{"num_hidden_layers": 10, "hidden_size": 224, "num_attention_heads": 4, "num_key_value_heads": 4, "head_dim": 64, "intermediate_size": 896, "vocab_size": 4096, "hidden_act": "tanh_gelu", "norm": "layernorm", "norm_place": "pre", "norm_eps": 1e-05, "positions": "rope", "rope_theta": 20500.0, "rope_fraction": 0.75, "qk_norm": false, "attn_scale": 0.125, "bias": "none", "tie_word_embeddings": false, "parallel_block": true, "init": "normal", "init_std_qkv": 0.0443, "init_std_o": 0.0549, "init_std_up": 0.0633, "init_std_down": 0.0633, "optimizer": "soap_variant", "learning_rate": 0.0122, "weight_decay": 0.0, "lr_head": 0.0139, "max_grad_norm": 2.0, "warmup_steps": 200, "schedule": "wsd", "decay_fraction": 1.0, "decay_shape": "linear", "final_lr_fraction": 0.0, "batch_tokens": 131072, "max_seq_len": 512, "doc_mask": true, "z_loss": 1e-05, "train_tokens": 395900000, "max_steps": 3021, "dataset": "wikipedia_en"}
Each number is 500 + 25 x the weight over its row's rms, rounded and kept within 0 to 999. Layers, rows and columns count from 0. Numbers have three digits each. The size before them is the row's rms in percent of the matrix's.

# q: layer 4 attention query, 256x224, rms 0.0442, rows 215-255, columns 168-223
# k: layer 4 attention key, 256x224, rms 0.0445, rows 215-255, columns 168-223
# v: layer 4 attention value, 256x224, rms 0.0441, rows 192-255, columns 168-223
# o: layer 4 attention output (transposed), 256x224, rms 0.0548, rows 192-255, columns 168-223
# up: layer 4 MLP up, 896x224, rms 0.0633, rows 0-7, columns 168-223
# down: layer 4 MLP down (transposed), 896x224, rms 0.0635, rows 0-6, columns 168-223
q215 091:484464449527500460501476486535528483488487518489459509499530499480548496479451487478475527495502516547510532450486524503472560539495511533464509509501489489503541502462
k215 084:532493556455512477517524519500547526495514501505497484518485534521462522514501549501521531507509495485498460520493511551508480524486548498540491518527492497522502489515
q216 089:496525520503526460457482499469464516505533450454513489507447489499506529474459502516469507483528470477478489477508483493505474463493439495455503521504487503457503485492
k216 093:488460473501484495504526490541492478494515520483513486486520508507474474505486497484493519519504539536520485495519454504496498511500502475522469484485515491545523510434
q217 086:469493512457494467476512498487498502485503490446504469494476496515531435512446489469489473505505506492485513420510505491478485473513506533478489490505523524485494501519
k217 087:510517468529523509520476425511468497504504455482480517502562507516504534505501472504487542497478491462505491531470491525544509535497552491515551525464526471477503510485
q218 085:488500479475462477503491502490454492466518484536483485458478533506513507469499498472514480467492479471479523487541467549530493531480459522476472512502509506512479461496
k218 090:494522517522508518494557496554497497542476492441453477470476481478500500530481513527526513519450514512516534495487495487512504527499508509510508465528508508453500512496
q219 097:494460501498526496525525508491560451538453503512466489543484483498485492537519534536514515515555507462505485515497485505488495540511519532521506453465474510511485496522
k219 088:499544487473517497484527476495489508499468511472485555452483506502501516479493476470518515457524496553464539489495510478485521498495476500543545556518523525501441497511
q220 097:548494509518472509541498487504531518486502483500480463526481479482532515492478538501479466488530496500501529478526480516477529454522494511572531507497475475488483564478
k220 089:507543456493541516499489543494474544488539486552541516496472484529485510533490511492562527493473512487507479520489504458529518504494525500475480477532511540525468535525
q221 082:481479509479482533476468506516486486462503491490502536467470520501512526457533519487489535541511534506490468470496516523469511505535481532492518477517503491496525497499
k221 083:501444520496503505476509505514525437510519533507504485498510502547494489517502500523483489468506506499491511492527508527525471489482487460487510491441478504519492520451
q222 091:501482460506497508517497489465492473495536499465471483533490452504507492484473504476466527445455525469547483478544521517514498449532503477495496480526535524537459479498
k222 088:487491552471521482508499527540484497538489544469524537487478508499509507515477516485488487509514460521482511534534495476500509498524498494479541465477466488495551547519
q223 091:493489488493552536493500535498474472480511494516494481483516516500466495473486540488477506542515495517526517531491493563513498513486484471483534484513511485483505543496
k223 097:510550547504484486488527459499513476490479473488526546498498488478508524524523474496570495461437513503474491498496497495533512545501563539507483515472474544504492496496
q224 090:522468512501492485489485505469507496512467475507528497521465473542541495554515488529518491507510497509497507517463501490460521499497503472461481428477498480513477498465
k224 094:518503489534502499504464477513504543508491515488481477496509462494488517457505463482467539460474492483484467512506501517517512494470486463515520518557525475487485532511
q225 094:499461497497503507482494509524490499480490494476494514470492510495459458473471511531495478498445517508493492526461510493483511495485499492518505483441459484513473470490
k225 088:549494491516523522522550486462520478504458524552506492473496507497506503487519472464480521468518489473506508471518495528521495517552464520492530504538489519512502530463
q226 091:496498472488503528477502517517528494547442458491538462519491526440471481445512447491479502510531510518541473495512538489496512519484509501481525476509527519485465496497
k226 091:515503530542527478497514530483480564475522523478489509497531470514486518520492495519494476534459499460481526504515477484483488499516485484511486509448516506525524535512
q227 086:506454516501523474466506436511486468523502505481533530516469553516516485546454519495485466517469527493498485502522527494498477464494472479446506496471536495500468479531
k227 084:507512469479524521526502520455474496496523481480507518513515468481501514502548520493505493521515493493558461528534503492494500527545499493523528539540445477469458498519
q228 092:493561493544495489489490467512466444474496514531505526493503478477474475545544515508475500491523472516474505488486514487498507486539495492509525556451519496542474502578
k228 095:492494499464499495487450502516512534487510491499491487536503475524511496450466513525503520495510495533527502457518500526499539451499497470465487465514528515493514521456
q229 094:502490504504523476531480471493495488532486518509525504493499452515474465517502507535548484504503567521475550509518543507532467522460487511478515518489505520526498485510
k229 088:506476481447478497555511541484515531470463553488450483489525502510529548509479521468454509522473471493499474477473480501488496491513492446509451481520501493497462513494
q230 094:537470498523537458532542467493517509498471503521482477495534517495493491466487486493493473516447444438536456451497499477526515497523480523540518480542505507488443454514
k230 094:511508521520491506511486515485471533504516506487490535446512482485473455497514498493511529462528528461489530506493517481497496513489547500483516501472505513501489542526
q231 093:477482515497454484476492498522469499537522518471504499497488468497532506516487453490492522464479493486517490506531515517468485508480542553543453524514516472480503488495
k231 093:499455481533517525502479479510497513453485471508508503478532550475442495459515469522480514534457498523503497513517506520494514497526458498481527463454513514504488455531
q232 100:505502469484505452495503476503532509522522449503506522521495525486525494464530477514527500499505509474538500478504475449483453503515505491501521540484511493503478480479
k232 094:491477511487513503463468518507481495514512506465490517487503460464474539509473536513530513497503552520472507509496504497488496502479479520541500491513533521519462498515
q233 090:472530536493494476506491563442524517466513512507504500538480513497507481522490503494471462472482499509524506485540493506537523498494526487468501509481506486506495465487
k233 087:469509453507462515504550452538503495494508434495515534517513453511468497491495476500491550499528454502450504500495512471533492506534453532527512470548512532490543517500
q234 085:465515526499488518470498504486461437465548486509509557533503438494474510508518497510523525492451504455449512490481508497499514500493494537478522444497522531513478542486
k234 086:520493448494566493485443495497549476539460499506543500485500501518498561507444482470497475508515500520516526496505519496520485521447516492518491507521514439540525516522
q235 083:520525504504476464505501490546550472478491449528489506497502515526465505496515513502496501547500511520484494537591515491505540450510471506433511491505508519492501507527
k235 092:482483476471494487501511530471470509477494518448525483500488483491484508493496480504510530462503493512529465482496476515517455478486497467518519523458503470513527526489
q236 089:415502505480484475539480505481489480515460489462486508485515537511504527507496513528544473472534535494479494479478487468511536482499524507508506500473472526470480530485
k236 092:561495514477527558465496500508545510493522500496492478517489495497448483502484497482462481520457469514505494521502552517477499518508523479503507507506500482523498535515
q237 092:499485472509462516476493485468492469509563506464510475470540492520490462530527505491485466514459505476518474504525502473520516468499507463519434429526508503513535483479
k237 092:502448546512536491534533510498509500494436521514497533493454498491533548476509517473475504505496537511519509497459483500466486469498521521527519540493462488486509494537
q238 093:495486547520501534479486494526487478483518475504537535433513509500458489497524524528499517475526525454519468494503500461478490466529529519545496481502507477521495519476
k238 091:495490465529503515484524524477505452510489559495505477503442498498480488513518487498499515527486464470476536495502490468545480480502530459492521546468501483475484463515
q239 089:467497492514504514527504474495523486497466503461491487453500459513516514513487499499515537485492490500488502504493469490457513496546534540525494526486519525514511522486
k239 087:481486526490434502500483521497481470504565493535483510505518497469479512480471544498515504572511501482475488452528493523509483507477446480499502468490493512524490478538
q240 090:513515469425513478518475451512498455510482501534485495485483462521525516480489555477491511498513502502505489510516506474494533514483510478464514495465466563498476516504
k240 085:488421485524482497476469473533512496478475521519484507500526512511515551540482475514514482476517475510508473489522497523482452542464478492474521517500496457519478520511
q241 095:468463475500500485488475486494485517489506536472525485490476468511504464490458476492467501488521504499506518478513448526520495469513477488518501465483476451496526481554
k241 087:499524501513483489481524534498492492504498510506468468474503502471507537529492526480509470519507479453464498492486487498475545491487448522494514495533505537511496472461
q242 089:494533494477477503508508527527503508529511505486467487495509520501505547430476531499463476514537530465490537462474500530498498487521441484487499489530483456463516466496
k242 083:505468489496504475502549485489473512470450494513503497494456450470514495537500525513518497506478495493523453511498479481559479448451486486503473484476497489474468548511
q243 088:474475468544479499535495453519507453494475500500463521509483519516498499457516502501503477516474521493537521500481505509487501522493486564499478494499511483491492585526
k243 086:498516479492558484466544513460484506527515512492497471476568527467498501485456522466489532489496443478521504468521518507518478536482501472468521494466473479512484440486
q244 094:535506495514529510459456506466520463538519500443457491484480515466493510512475470455478532475515484491510488518491495483528495460495475552502535507487538491471450491498
k244 090:509472500490500453557512525528524455498501488555488556515521499513500477472487507502513489525506529496496533502526499483508534545515510468484471497516530510510449475476
q245 090:498467488489506495527512509529520523480511505483566475507439522491506528495519509502471522492474468536521493502483544503527504464506517493495514519505542470475471470506
k245 088:518501499479477490494494450511481485502521485481480541487489470472499499574510491527537505496520570469489474500478496532530510480498485510506507500518498531474526512451
q246 093:509504539510459491503532479524515514441490500468476465507491504483489487477561475541491480492485505520478553531512497542486519479499528488489491549528493507520522485516
k246 097:492537531491535512522500507489473510483516490527523534567455492478541555493487532519480490510518520464527483488488496521534462507518458503480496513508496487450513463517
q247 090:551526488482478473508509498496530513451493470463510470572504511491520531517519462518541489513505514497500541525497507508550493477479529501483503488478547508531487427499
k247 084:475477492523521479505478469468523532562505542523481509489492502546496488484522475517491471508498486552456457533516517524472468485516510481482470519518458456499485508541
q248 091:529531446523510507491529481481556485476504476501472488495483490449481486484526468515476473477511462509486541480552479530525477486506466510510498517505482491502447527491
k248 093:462507497491496531507465523499508517496498482489477494524502493551493555455498498468498542555511529486508525484508493462479517485508484468498465502455552490482475471487
q249 092:521475501510523510492498506499532486516465447519524472495508502489519545511488497517521464475461551482545461507528478527496450501550530494476528487483470475487513519512
k249 089:514472456554479498449546485494482512528531549484487522510465494493521481493493500461487545493465525506534522544471525484493528476507535532504500544537519503514474476459
q250 093:462517542479447475479505510492512466477529452472462442529514496506554535481481510507550477561513510522477493453493464511508502454484490496490491511543555456480489518459
k250 088:487489478453480501471505448536506537505496536496520565463477522526507500523527495476487477463498480513510509519487504502514489524463490496534501524491490519512503457505
q251 087:501521483506533486500530492480439558482525524535496484476478524495502512491516512573525501504500492539485467490470466517510467474485510528501510490538492506498531485477
k251 087:508533497487460515478504476527509479435495494457517496486483461484537486499535524489463515477512532493528533493521473519478511507503481458439486525499478454480486517496
q252 083:393489517473479496544482501492481476507452505497536490509516499483513490504486418473512499523456470481475545486479469475531514479517487486525477518521478518525540503497
k252 085:509504522507518530491492507506511508514496491506456490491503493454481488445464543505460492461505507459515445465496514484484497531506522492517511492501478556523506501460
q253 083:524451483513576487519509508481473501474503465513502499436471515506479480498531469469511480492516487457487528511517551505507479541482535476483501511485511482471536526489
k253 078:444520515500502482506503527495543501553494530505471467535505489509529526519448431526553480514517532523493495491459502490502490470506462472496487500520468482524490505481
q254 088:526485510488506508490496521490550558468500479505500526516493520482477494493531509523496498521467552475484498471467496528501511473505511518529474503466497506473535531498
k254 089:484503484510504502490499482498489463506509525470499479484487470515480519489510472510503435494499476491492516465512524499545495514504491518499516502537474516475423475493
q255 089:520537521488499487497526535455515483499524509500513465494480477492516507481482508497503490481500506509511542456502517497534515489509474481504479475506519527483514507497
k255 084:501492488535550489504511457527500515526506488470460506503496480505472530545475520487482545493496535495518459497544502455467462470473541546503515475490466465506489491478
v192 101:501499496475510455485455539481540484450517486514513476517480523500498490463527514468495487502470524504542524481501516515530530479476519484484497549517483472458506495575
o192 112:496520523485507499522491530512504525474478513519501466489521536439508475490497497483480480532469500466470517518494485496525484496506492467498501553508503500510525527556
v193 094:489520481491499505481490520494491495510538507521491502548543495472509508522441538520529494541495506479542455534469520445537479533513537525486470535514498507518469505470
o193 103:492510485516537514491474519477498520507481515483510519541500526534487461513453509542506489536465536454462515506522509487516495514531508532500487496480527502557459490536
v194 087:502440512496516501479494490485498489514522499474500460517521501526470497484535462523518541564447509458524453505535455491523577533520507463491512474472504528519490489463
o194 095:514493531447536492488456483442513491470471543491468504476497504498500529506502519519500509527521477461497463506535477477510455502465481502479499453489447506511478467502
v195 097:452421434521493472532491517503505533547459504507428497485517468485511526513515516506546462456524498533465515504489506485534509516509501458485481521512475482522533487502
o195 109:452458467461441520529500514519519469496468509462460482520487479544484533510503519500505500496513488547483484559487485516533502524516505469496465511507464525497522557505
v196 088:517531527507484534489487517496488420530564496505560457484494497530502509494513492493498480480490491558485509478464495464486472490535512516486492516512456501469483527534
o196 094:530477511489507483499519513491504519504502456461569490456513508475503514517474473483530461442469516511505481474517479464533447481537450498475512520512485502469469509480
v197 102:509516518508511520481494524518534535571488466503526490480516542544484527519499478516528475485483492464468536549478496502485493475502507490503439449524512498521505503529
o197 111:528532522527503525474476498508475500534479510511491503459534527514502497495473518489523485459521512476507478519522460470490446447526459495491468494547486508487465501500
v198 099:467475443523490501476513524516510498487480500504514505490475527491514459528503484503517493523483509557524547517516474509481532512499516466518486454461467517501556491493
o198 105:472459468518477501503475499539532537495489491535506447525541530473501494479548494467499481529487514523551527497510470500543493522490495469493483474500500477497503483503
v199 107:468541492483485520527444525505493508488539500473522531497470519498479491500514462508477521496512480553486523461458467484511515505525458469497510512493489518513463520514
o199 118:487536517523472477489469487495497527506448508504492541489467532469479499520489489495544547495490499517474486487485505482506496477497487513518518557452526522502505470499
v200 103:489497501488506469493521553495459525526488520517464511455520521487489517522543556475499523478503524470458510482490481492543518543503495517496483478524472484507531502505
o200 110:472508474494458511513502507473459494502519517517517489490541502526470490497492517499470517489494497503487505506468484506494488554480530521529489517527445492490521514534
v201 100:497476506486508509504477504443460527475550511523517517507497471420523494467505546472487521520532504487510477456457526520517524466495494449451524503506524503518449503490
o201 105:510534493484541513505562522494467499494529456526480508509552464473518462505524517472488476481465526489488531463481542534487498512541487475534499501540522506462528505477
v202 097:480490516501487518519537513505494504466531507496478470542509516517490554504490506465539512527521504527521486514478462514473493483460509434511457487521495522475527527502
o202 106:500479460511523471569550504475474486467452506459526529518510503509496514488464492482519515492527537505527522509488464500508481487481497529511483524537439474460523510553
v203 094:470483489486485516505452524532520485454470489534492525575515484503505432518473527519482512534515474487544519476490474470506466500497506497549510519522488521556464473516
o203 105:504497510501521502466444520477549511492461515481456487548536520449511456505508507469494499527505534514531534457481528468548520539489477502510514525504520517526456516530
v204 096:506541514531493468485465511495489520502532492496469534523514484552496495496506572502548480500494493496490470549456491480522498518513475494457498483444469526531494536524
o204 106:495494472491518519519496485521500473503491464481492497476519512521487477508512480509554496479489487456509509518471473445455480528487497531493500494461422494516523475556
v205 098:483488503506445518487468477500475508512517527487514486499509492513476496523548461524485499515498517504464478534506541479488481500505511484485515506470495521483497500489
o205 100:515495458528538507414487514438448511496499477482489468509529497470522507501506464531505511508540516521507472485479468467435515519521516490513494520460538492480538481540
v206 091:495492549474529482538466503454469511463498477524514540500479516535486538476477535448523525500485534473487507492503466501452542494484452509507497514489466473524517534474
o206 095:493542477468540491518486499502483522533509486534495489489496444472495543455499508475539532499469484536474519462532494504496512497462498500476512503493453536510503465506
v207 100:542479506485497473521511483514497502528480515445440481479519494495522468508484497506512509544512490470504476509528472504493510514520514472518474483504489510527509524491
o207 106:545496493468519491519489527464524467491511496522467474495492553510483500504482486518542486524493522510518453501499506477487593522495530458545503456502502529535527493529
v208 092:457513523520502546515498504547511518519482510483518481528529489523505479501511523518495509505518525504506454508471491508481475520491478484498527539546463485493529509549
o208 101:464503513495501540512505485507517505504487467515505533494488472524485489486485527497463526501541503519502505510539462491486513485463449497484542546486476498502470521511
v209 096:459508457484525537508526494466487537490453514509478511530475492447471512489506530447474542491486522529508492558496521491501521515511503502498479548497499441494501486532
o209 100:504485497495539486506559529465487549481441494490472513513494436477500505524536508510452489497445523471472551502502505525505563500515509510498507535461516492516482516499
v210 097:511532538495532503514487505475537495466518519492535486529450507460506472457500532476478497500481459486474483495508515478536512511538500499495521460508563509516544503529
o210 108:510501492523526484534487510443524524506506452519544533515481510527516507498520503514500460478446488471513478498506508484521509500518511454494513501528542463450488485497
v211 089:493510540496519494505483501520463529521508477477523498543494475501519510506509469544494491469541485532530518483512520490453538525484496514458544536444504490500464458484
o211 100:511518540479504483494493514492465544541481520508493446501467486503529503477469477505487506484499488526489536501537523480509517523482501489513525487441569513462464510523
v212 088:505495481509492495529534520519483463512529506462500475518481502510492504507555479463487425500470489567493471490472528487520465548520465494486463501504493466489504503508
o212 095:490502450548482482496505523533521534487503503510510454512452513522484519494511480501516491483536508494514507480477500444529463505541506479475506526529480480505495507510
v213 091:493499572499472514483478495545548515461500521538486480514482550516471501474521532471500514518518494509508547464526474490473532560475512506512499499509503502493507498509
o213 094:487528504502498486503476468451470476498496488516511509517489545530493482526510520506470486479481525487460487485502500501507519502470474508473515533510472550508516507525
v214 099:488510547486514500510463529490499514519519489524518467559503520498463499523516512528480496532451448527476522502483501526480479494501508511481476485508513506453504535479
o214 104:498513495498534489528475519523542513474507532439515471554502528480490474524502504510481496506481524471531465531509537479536466511511517521514468562572499466444517474523
v215 104:535447517514483473499539493484494481492545518557507513469533483484501519491480508497468502522488470508502533477510485525483501518505564501505485503535491491514555511499
o215 113:511498515498471524481526506506509516480496504486542504536497496523491503471527487499518500471475465485503494497556474521439492519521515499487478506528508465514513472450
v216 104:478523510509497498485503486492496510452500494492474474500490444488504490478488473501503509523512514520498526514474544498517495489522475498515552502514524524505478500536
o216 110:475476520512484529513494493545520550545517467523487491497472463497504501475519499498530505513528450502505503508482507530471503542501466485491530515480497531510520521486
v217 089:509493484548463480520518506488505515521498461511476542479486512502493492505512475478469520512491494504488447479474522498509456531488494475475484505514515480476508515473
o217 095:520532463508480499490535548493507527519482524491475528509549497498456470509548491519449537484516469526490490507435481510490497525488527469492456496524526473494509510526
v218 100:458484526524526480541461526463513466480529487480507520528446515511529499488508511508503520514527486493529534537484520463537484485483507468516570508505506470516495473502
o218 105:452535530474465495494535494472523491522516453505477532487488480497508465499485503513480496489511473484468551499449470496519498545477511491501499500528521454496479474494
v219 101:532464533514460535503524508532523503490509488518541468515476544513496517489524522494451454485519448495475547529519508521499493488516521490499536502563533474490505516529
o219 107:526513514497504514484504473510461527493531512545544475490476489489475480518470486520460497464537524495484465553547480511489526501555525449533513509537494537481452496490
v220 105:458517505471534495501462474512512500507531511478458469492489466524511513453487476477508486491535472520515545479500501457461501523526510528502506488530553495536482499540
o220 110:490525530519517486548531462531500478543522513481484528499472449502505517454459486499507436513481491529508510515476522497460504501496498538483528526484508516473502504507
v221 085:519508470506499530501497496503471490461497499526499474531505500481497490499495501540479435499510488495490489482485496482453523497500591505480513496536475500481506458496
o221 091:495458528491521456489475495486473467476520536455493409548517507529511487521475522529506488519532529484506511461509510497480517539505532501479490556519498497499479518461
v222 106:504516500451533510515509510502522532486533499493476498525518516471507514477492460489497495504462521474478482508502509541442479506482531523527504515496481508536500494544
o222 115:495505512502498505501505551444505504506523484498521539466508516477519494455478501509497533518487472462506503439503477491450477462509465513484507487395517531525500519538
v223 100:499505492530525501524494491507509509511492486528496568537534473521500521473480452517551521495467487481501493497506496503522517499512507506498507485495474482503464539471
o223 109:503568490512506498480480510538501469503533468505474511528538512476500506508474496525580468533492459475490529488512495480509503480509524536475509449517489497536544492490
v224 099:470516489533522499473504459487445521492487554547509522501478515503508502521488461530504523500491518506532517503492515451502496448459518504507508474508542514514454487497
o224 110:493458500521478510459481486459465540507471513468529538535539495504533505458495485497498484489492499506503530493516525513535468495529475497489501566490546527496515462441
v225 099:471478486494529485508470489483498462521516486514506541481535513503475525471518478508501511494499508496476486474535511482466488535510517490477498492467568480511536470473
o225 107:489482482527519509506492539505505513523458538512540544531486525513491531502472477462508477506487477475475456533517468490512479497490493463482480478482495519465509475537
v226 097:517535480509493478491503511521499494441506471517513504512511528494540511467497489496511488473470431515565512447494507487467467490490501462533541482525493489476505521515
o226 102:493510508527490526511506478547568468481511501525440462532475477452511506487527483511526508499514429496531531496475549519493501492506497498536516476551511484511496497467
v227 097:457493525449520485540498475497518558483516515520512502475445531462494470471476522465468482504489484473484474512556481527473472539440534477503483532498490502475511505517
o227 109:489513488540508495489463547490478519475504473501514476509490517467476478505500511473430538518495496479509505541532537489517480498477506501501490515536510520511483494467
v228 095:460555517483498444530512549473490536477501489495539490478559527499502475530496481522478491442469499460500486477519513485513522524533452504531490511510546481502520483474
o228 104:474504503501478486499470492499504502493499489474538528490476518458461497539517502505496455483491532507461493539515522488538504527506525497512461546562494496474520511455
v229 101:538433504507511517448464506479533535496528506479522441559491520502543501531494521545495507486510507516533499505481518499492534486487473496495519549524447458514462535506
o229 100:536523518511463537488517476545505541489479473494514482530522498494514496532534518494493530496523535495506494511501456491527499520515488519482527495537479492500505467558
v230 093:507518525488490475456498494496528520492531504534537531519529543507526508537539466520486506528505471503520538478530531497504554509491488484505499468525486502481490475470
o230 105:530543473507472465480501502558505561508508490519527527499495557522534450474472446491478535495510472517480523510530487450516482521460518497507536451536499511476475481470
v231 091:536510557479529528472504513527517527522521438481499484500513472508485523495561521513471469531493454455481478497525526505545516533476430447502467481502496507462514490489
o231 097:477527508479480521521480535529515544508498463544460506528501526514488489483535524481501517517489488522503441503487477511481481477506507483499487461515479467442542511542
v232 106:487500505473542514528491470482495499503515460536491473520473478538515513496534513530480522476545486468525463533484511546505486496502525508522517508520504494489483496520
o232 114:517520522520531489512534483524516497510541470466522493515508470512490509487528485517502482532515483467511473454490511524539479559492486534541477497476516492450497510555
v233 096:492512500535502505528526494484473498519439511474496561457536488498502541498441530493525478533507523533512511486514480494524498533542528535487513467484482511510507456451
o233 100:486469496499460495507493532500488502490495493475486512505507483498500486510462499477600483517441475529489474511518523474510489581491511506509508519477489471519523552464
v234 098:480515527529480500472469476493492480491528485524490498464513510511466470528527507522514416475516484559478505493516482469491473487461511487536486437510468498504508471531
o234 106:544483484515498515479477476498504490505494521522521463494540495530478511474512532513539487501559528513545489505533503491484478498527512536538519501513467505485516533511
v235 098:501487549518520519478498499508516473493479490505493488495501498475508510508481482495470475509470514463488481530504526527475531457495487484492476516497506522505470451518
o235 107:519501535517482464461486506435504523484456491541471518480515507517509547491450518507481482507500510465481486487476515472468497485512499531489492503449504527506460478502
v236 096:522494491495434501492505495449512542497490515531458496472490503469490492498470473536490498486494506545530490534492493524496499494475492513499484492483526525500473481531
o236 100:477502497509474496484520523531456520482485520476446471494468517509454497521509493506473535509535515513520489498507540517493488515473475472518519485490515511482546502523
v237 106:512487551492521500485476472502534434525510486477507494469452500526498492477493502503500475485496491537468459512539509525472491467530489520463478521520496529525503478512
o237 110:524469481520519516521476490481545513490504506545504470478470507527514532461518468522513502526487459494495482472478516467452517522510472529502500506523516469509498500505
v238 090:545521480483501472497513415495471523479511512546524463468486495521484549539531500471440453530496449488490484470476515514497545463479484487539462527533472496455495523519
o238 095:504525472523486501498492498520486489505542512536510479510521492469500545503528519510461466501481473524479530534527533520496537482497532459512519481513503547448504496509
v239 098:480519506452487493516482522490530520499477469479535466511531489474497495513520480503462524467464518462495480552500566478478495564481502483456506556542497512513496519453
o239 108:535537507499540513518511554472502548503537477514508516494477453499487510488545475561494458517484540459503541504476514443441499565531507528486503522545520508551519525523
v240 103:514481527519505498482490484490534585531529490508488443494487478524498525461468512481462458498479489513489522489524503493487514489497530521495550478525517544490479466553
o240 108:498499474525486505468484477510490542489492509457528493521467477532485486477489533482460536489521514508509501502507510485525489483509493504492551514513520525490522500453
v241 091:469499522510528491514472500500512498483455483458469480474505529502458481501509486452527499472510462453441501483463508537505471490498492535461523518511445490488443530504
o241 096:496559472489481540495508495472513469512454498536504495463532499488488541504529489475515502472513481519505495488523517512520494471545524510470497451499513498485481470510
v242 100:503492479526512500501504492518441541506525558548473458500523501526506491482509520441484543526562453492488516469519503479477530554509493519494480532474506469522489495478
o242 114:535531442535524533452497483510472474474496478525523496516441487490510511480463508478474524491495496521506516522492528497518522532496512553483486468500511542511478463482
v243 095:478505472480500497513477477470462473520522475486487489488516558465507532480544512489514538499526488494483460450525463518490508555549516505511528477445499494487504479452
o243 098:500504496461494542480526491500490434484528497544498460486506513435510538478462524473538492502518486510495507497466494533471509497486495539531487460457498451483460501461
v244 089:472524504504575526508470527490509498471524478578430510493498482489491523502479494513469477522489473493519489519522529520495467535481549474474473452507489478528492475506
o244 099:498541503500540518519500507447474462458494497523524504515513484522454527514503544470494498499507512500508475499494486521488484506499526525483502517473470498491503458507
v245 099:515488524510477495508522542470524517502518504526505486544467501439527483518496469465497505550465464508510509505463486537477515501463490459513500461542529514541490540550
o245 106:517463483484525515526504493448507544500492533456494475514466472532509466495503522490486486527510535493513510528486475528521486482522504460475518491528487490503533477510
v246 093:550458472489521481443469545489513468477491512525551514484514497501536520507473472496468527510501507474454540512494492497507545470501502479515529486493514541529463502468
o246 102:507533524499503491472479505488487521519485509525497523488539548449552524485479480503549551510471534501477494519515496499538521507456496488525493449502510521468511492506
v247 101:464452481507471474501475535474505516493520519492474482502500506499506499452540483546472483509514507500401539502457475519490476467474505493521516533474523482496528512468
o247 108:485484567493480462472513512500519511484498505473483479488491492502495521488471499543470534463563509531488508518504517503538530436523466477507482484489546495499514520511
v248 092:490456476482485493532500523465468497508497520510468492506506509484525532482451533494534540481480517493513470459512500479459503499505535522490511488458519512491500534422
o248 094:524551490466579523552541493485487474500513534557470469496505516491528506486491531519527503510508522517521496446456498506507550534461506518475504509491489518486499488493
v249 103:489510541493502538464510481521501520518499508480519498496518491522479492476541530525524522493512536496476445493487459507482521540525518514556534502533475548539565470488
o249 105:504474524488509503491481489517529452488499497483544526491464526511477501480532536510461527439533518509493431480533492532488477525493461501486523492508470520523452493463
v250 103:441514511514482502489441473548502521505480519506526533487521477496529503491498491515537471479465505562490476453498518478501531525486501501521568518522465480496502438453
o250 118:469439511492487494513470488518520519498479482491514491527502464519570472473524499464545470519488508524464524486489538437507535560484461507495530517519506482498517479475
v251 101:445514490483533465484534515478449504535489512459494527455551498507474523511490524497485506514520508528481540507489498468536478492548504519530485475464478529513523518492
o251 110:509492468485526466475525518487449470542501442463516573447524512494443525516509506520491501508456525507488494483511533493529515504484523495488469469479488501491527506480
v252 097:470480518499468495554523484496511499531525504486491505527540485474489527482492456504529502545514524511513474514507487461487473548480511525527526513527502499573527463486
o252 106:489523538505489495504521540496511494528459524469524522526532503532510488515513473498501478534551487512459483537511516469485454516495491538525472548523481472536475503476
v253 098:524502505508534453504467504491527507475495554476467501515483471522471574441478517471515523533525502475494509454497502463505522508492497520511514482543504531499493477514
o253 102:455516509501499516478491484492475478476490520492494519482466475506494519452467491453476538508519513502467464486496493525494519559462534515491466497510478519515486497493
v254 107:507510489500486460489464478481515540512477500451488500519489503486529541497522511453469523508481445516490521499517511479488483438505478513486526507503475530486515541527
o254 113:526550506494493444473479479491485500472437480467523545467501521507491482473514508502488500483481499499512470483537521475446539489518488523510526532497474504474488519513
v255 096:528530518481522498481470516481490451479504475511549525542474502485471536483513471517539522505485483477508525538494502562501467524474528442514518471497542528452455482472
o255 104:496466522447495526483499509474536550472529491539480499528491507505490517533501457544566500499491526514504495487491512511528476553474505473499524481533527464507529491528
up0 095:511508498507515454518496516531510503508550525525457534499546544457513489483475462510523547509515506509521478477538500455496486502518478511505509484478506494452529545505
down0 096:485422490490504535508468504466521500514465521532482484522467497525518534536488460488523524474475510488522517502507512507484501525482497489477474499453504475527495476523
up1 098:485456506524466523512513487529495504514489530487544467506511509493498502530452464496503521517495518522445489537515524491508480573491517527486471516486537531488479459499
down1 118:469498549536518474506516480475477486475449499491475468515489502474521504494484501487448515533523480498512523550484535522523469531512513504478498494561499480480515489493
up2 088:491487519491482538498516487484534489519451436523496506516466508516513525507467489542550510485511485468501565473504511493504486522507521517524476499513492490496510534415
down2 088:495495461484489515562512471500523487510513529473516544486453513487508531485501502508502513520529479510529499536485471501466499471519495491509545479511486480552506513549
up3 100:477518466495457514478491438522498487483486447453510489461505484484464520478512507488459476484506524507465503472495478551523498550473496535502508512498482459511551462505
down3 101:524470497528500482503520520432522500537495500493502517503527512490491475523451487499496552495546444470539454555514503509508485461541550526508499494499528510530480527522
up4 110:499502530550510467510526485494475459529530521484488504480501476508540480466490500525510463532490505511522481486501527499480513493486526497473525486502519473492490463519
down4 109:505487513494499517483528505498499438525509528478500509495501527491510508493494484502465496530508499488459553513512517537472493503496491532505494479506473504527525504472
up5 104:523457484510493520491530498503468520532537446500508495504534457506526459483497485530491538553489547476516499495511516537497514555517505529535514491515482526467489487504
down5 103:504490498496472510466490473493512473435482536523504474485510523462475485491529506536463498522517541511522484504500514497454473508435513497501563525511459488510507546486
up6 109:539510552539484503484496489485529501531451489491487460489539522507475504488529530520476452545497480463525519454494452470523498526495521505543509499538489505492563517512
down6 091:492527505496498475511514497500541482502501507490523512459519492507513515519474495500453489499453487507511468505493497475512489507533456492492489490466486519499473482504
up7 102:480468509557490520508497490493503512491511533503517500506511472480501461493475514513531549469486514488528487491465517487528477496495498550491453477485497542555472484493